python train.py --n_layer=12 --n_kv_head=2 --head_dim=64 --activation="tanh_gelu" --norm_eps=1e-05 --bias="none" --init_std_o=0.0665 --init_std_up=0.0767 --init_std_down=0.0767 --lr_head=0.0072 --warmup_steps=200 --batch_tokens=32768 --train_tokens=192000000 --steps=5860
Each number is 128 + 24 x the weight over its row's rms, rounded and kept within 0 to 255. Layers, rows and columns count from 0. Numbers have three digits each. The size before them is the row's rms in percent of the matrix's.

# layer 6 MLP down (transposed), 512x128, rms 0.0766, rows 103-124, columns 0-63
106:128129124098099122195125143100150082138126143095116111084113127102136148092148091116139159132173162126158146071135122103154139109138117114110159106135129142127068145156132137159140171150159091
099:136103137156141169119115117140112138097161117095109089128124101107133107102120085167069128120097147104117134137171139135103124130125130115130148116099118131143070115101113113099124128083174133
097:120093094070108179147129129107105189105132119142132149114131117118158150114171103134115094111169116144140146131118116156098141086131124140158134085160108084118142141112156141110085096116131131
091:131153191145131120126139139150123173094178128102115118134134157145099088158152168118134133154171110109156150153115134114150134139151165154145155151114147147138096162133116125142166124113140118
093:131118126089142122136131086151095175148151108102095140124131165139143139121125095119103162145126109149138099141113118145093079148072129144166116134125163118130075148155130126079127150151160160
110:139170105173116148093135127116148121113139154121096120127101092140142106172139140120147134112151106105125102154137081186164126106105117099123126114165127085082155109128166135117125176131145126
097:107113137128086146140171130108123136122144106121107146146136081172104080120120098115127123110163123091118153140142099105144141099125116102189132137151147147180108144107146109151125151164174160
114:141111143166145113102098132150080124124103142082083144145123135116076134126120111150120105163095171131142089164157148130107119115116131127135153143131166181109126129158109090136171142184110150
089:110156139082135095143130146128096118093118147093117138142126169144115133119126091071122117103125138106144125122112136114126109127087145162119123118089091089105095119133118138131098127097138125
093:098115149093101143139148093130111113141103092129117148119102170146086108131146113093116136127150123118130081118147077132139150100087125123138155133128142154098156122131149161117110108134179105
088:135102117110124177127117144100129148108113153188122150141095118140137124076124101060127098152073075110168099152149121116134142110140119103151116110084184086141129160139147121118113160136167099
101:135125125168106133155107117117121177104103147155167139167153153156149153127120088145144142134134130142155090118111061162097139140113121134094131164152165089109142136122117122155159157137104124
090:074141162132149166154132145116180105136157150151117153176076130143164148166130147139134151135160115106104165161169179151101128157160139128094128107147116111154135131165157113115134142108149145
113:116122138144150108136133084138130153145171171106186175147107149132136102153139067113148144172142141127103149147149146101130098134154112153128104171114125172130108119080108115122122144139123112
103:122144114161126148132185139152145126088158139144117119135087160123114135146146125121117127134135116139109068152140152133117110144088106084109133139154186075131152092098154146128107175139140133
093:118090167134134118137126141171151117113144150145143112127116098134151116127114110089122116092171093103103141138143100131155099133089139090097145149142126156148079104196124144109090104119094064
100:162162122177151161122134164136139157129141107124101128155162134085111145108110137174109132101125144113133116123111149139146098142154153112110152153128117117134123118108149121086146077153157099
092:123096165127121096106113136129107159128125101083115125088142121138138133146126133110110117130123139130091135106125101100102145139151099111098143075116149115122120085154141104081128144112102110
092:130119128149148119105101114158073095146131117142175121138101115106104128159134178129159128123124095136125125117113134146146117107161149086147103133159110099072099119129131118141177132140161162
098:156118106103134113151077092112114135119136116100101139105120136114130086108112153121102142064157110152141134136094127165150131101116100120113146155128196101109162123127108117139112145090151102
102:093145115137126182095118148108099161090099120164109138104135137145119136133081109129086137118130120123114136129121185135120097107130136117136130158119097149113129122131104127074177106132138089
098:132104100138175124111118146148162152105151185135119116135126126162105131118127143140098145126139147115123132108120126130134090184176199116137084119076127104142079143143169124142157070133126125
# layer 6 MLP up, 512x128, rms 0.0767, rows 104-124, columns 0-63
097:155135126128130150125117135140074130091125122104160092075130124142148100118148119105153109125157094159163143147127167141128156100111117156089145141152101066103090136105113125127127144132089127
096:067144100159141130146128151120134109172152116107142091116130136134155116081125096125138093182144143157169136136131117119140116126126144080133133145141146098129150136137116185143168140119105129
090:111103133154132146110155113164132134118113136150096141141104146155162143134128101113118098142123171110098100136186096197156099174118092136147104111108147073110122106069121090130153114095154110
099:138138164128107120109146154124169098105119127114166157138098107107088157125103148145158135108153117136082166105096117144158106114137127123123117119143115140136149142098140136108179123114136162
107:141135119105136149160130082082176110133121105093156179122118101190090140165123127112178153151133101136113142114098116113108141130083134128165143172137153136143110153123090149176132111104135133
091:130135118137144128120134108149146171137112132139135105136165141140138144140157112102171114143126112133101090124152170124096132101121126149111153146111121113128129117151122134071114108109143131
096:144140086169129089146096165105159123091118092078180151136090129146115155130132103153111116152118155153142075121115117150158109112123113150168118116136126138161126088146121131157162110107145113
092:180105167119092153164095125120113132142143130172098122180094133128116126073117171121142171174143116179152106129115127093098114130135128146096122157119105142131104117120123140106158131120119107
099:146142112151146181104109188128111142132134126090124124113114134127119174140131094118094119135107145144112091119152113134084103136137138154113133088100139058089130137146112194140161118112145136
098:065162137148136098101141126151116126139153117119137136117163105140152179129132098184136161114174133105102116093159129098143151156121185181140106136155115125123105151160103139151152118148135170
094:157125116137125083159097121162154096076149110086175097155147132118164138151133162125157084170123105144090119094156109140129109118116129111093098143116128135129120157105108126112146172138119118
097:170090100136119111113141098127111091116122129121152102100155094122118116120127078101144081119156116132118081120155100169124127149137124117111164108135106148178153088121138133173135156155155112
109:146148150129118123089148098127151136098138130069203106119099115146117139159164115122134138153100173152153171137114109120134102113109069140143146143114106174090150142114147078127099155079135118
102:152078133105136143105069111117131132128133128136153125086128130150195130101126128140100144150095127121136156130116068154144101108125155158100136130140063134070120161105128134105121115108100132
102:152151128145115108125131139109126123138178131164138116159145123127142178121103145143124118154151080133123101132142097103095132101094098159159134115127092098135225096125170158138165111166131052
106:137166127129132140158131081105142165122103101155120139103111078154083102159139163147136143120113128150122131135138097132104108109098101135155107169104134148120098169094170165121134153109114114
095:165152122120144168145113130102118141149117136160115094147106155133181124149146125130088104133135136136170089109135189159168119097097114121138131133091114136125108089114119142150094112135140128
096:180148105125158166114073126174106118125125126156125106143150116138178107103111121137112122132119127133137082176122121141073126085105184147134148124147126117100126125115093151112133138140123117
098:094168117164137186115133137185120126124117093150139113178167150165146177120077110147164118116111116142108121144129114135156164156114156126103102098157124110166112112121085109082169142171105119
096:139161102164144111117100130133155108128125125129127086122115153105109110118152096137154073113150137157127135123130138130150137156135130139138154082093171139108122117091153108170096143148115103
099:135144154162145170136138144130142134108137117143108124080154152116140128098137110082159117153131125135105122103159171059123119141092146112104130152165192144110166120102111169149157129115137101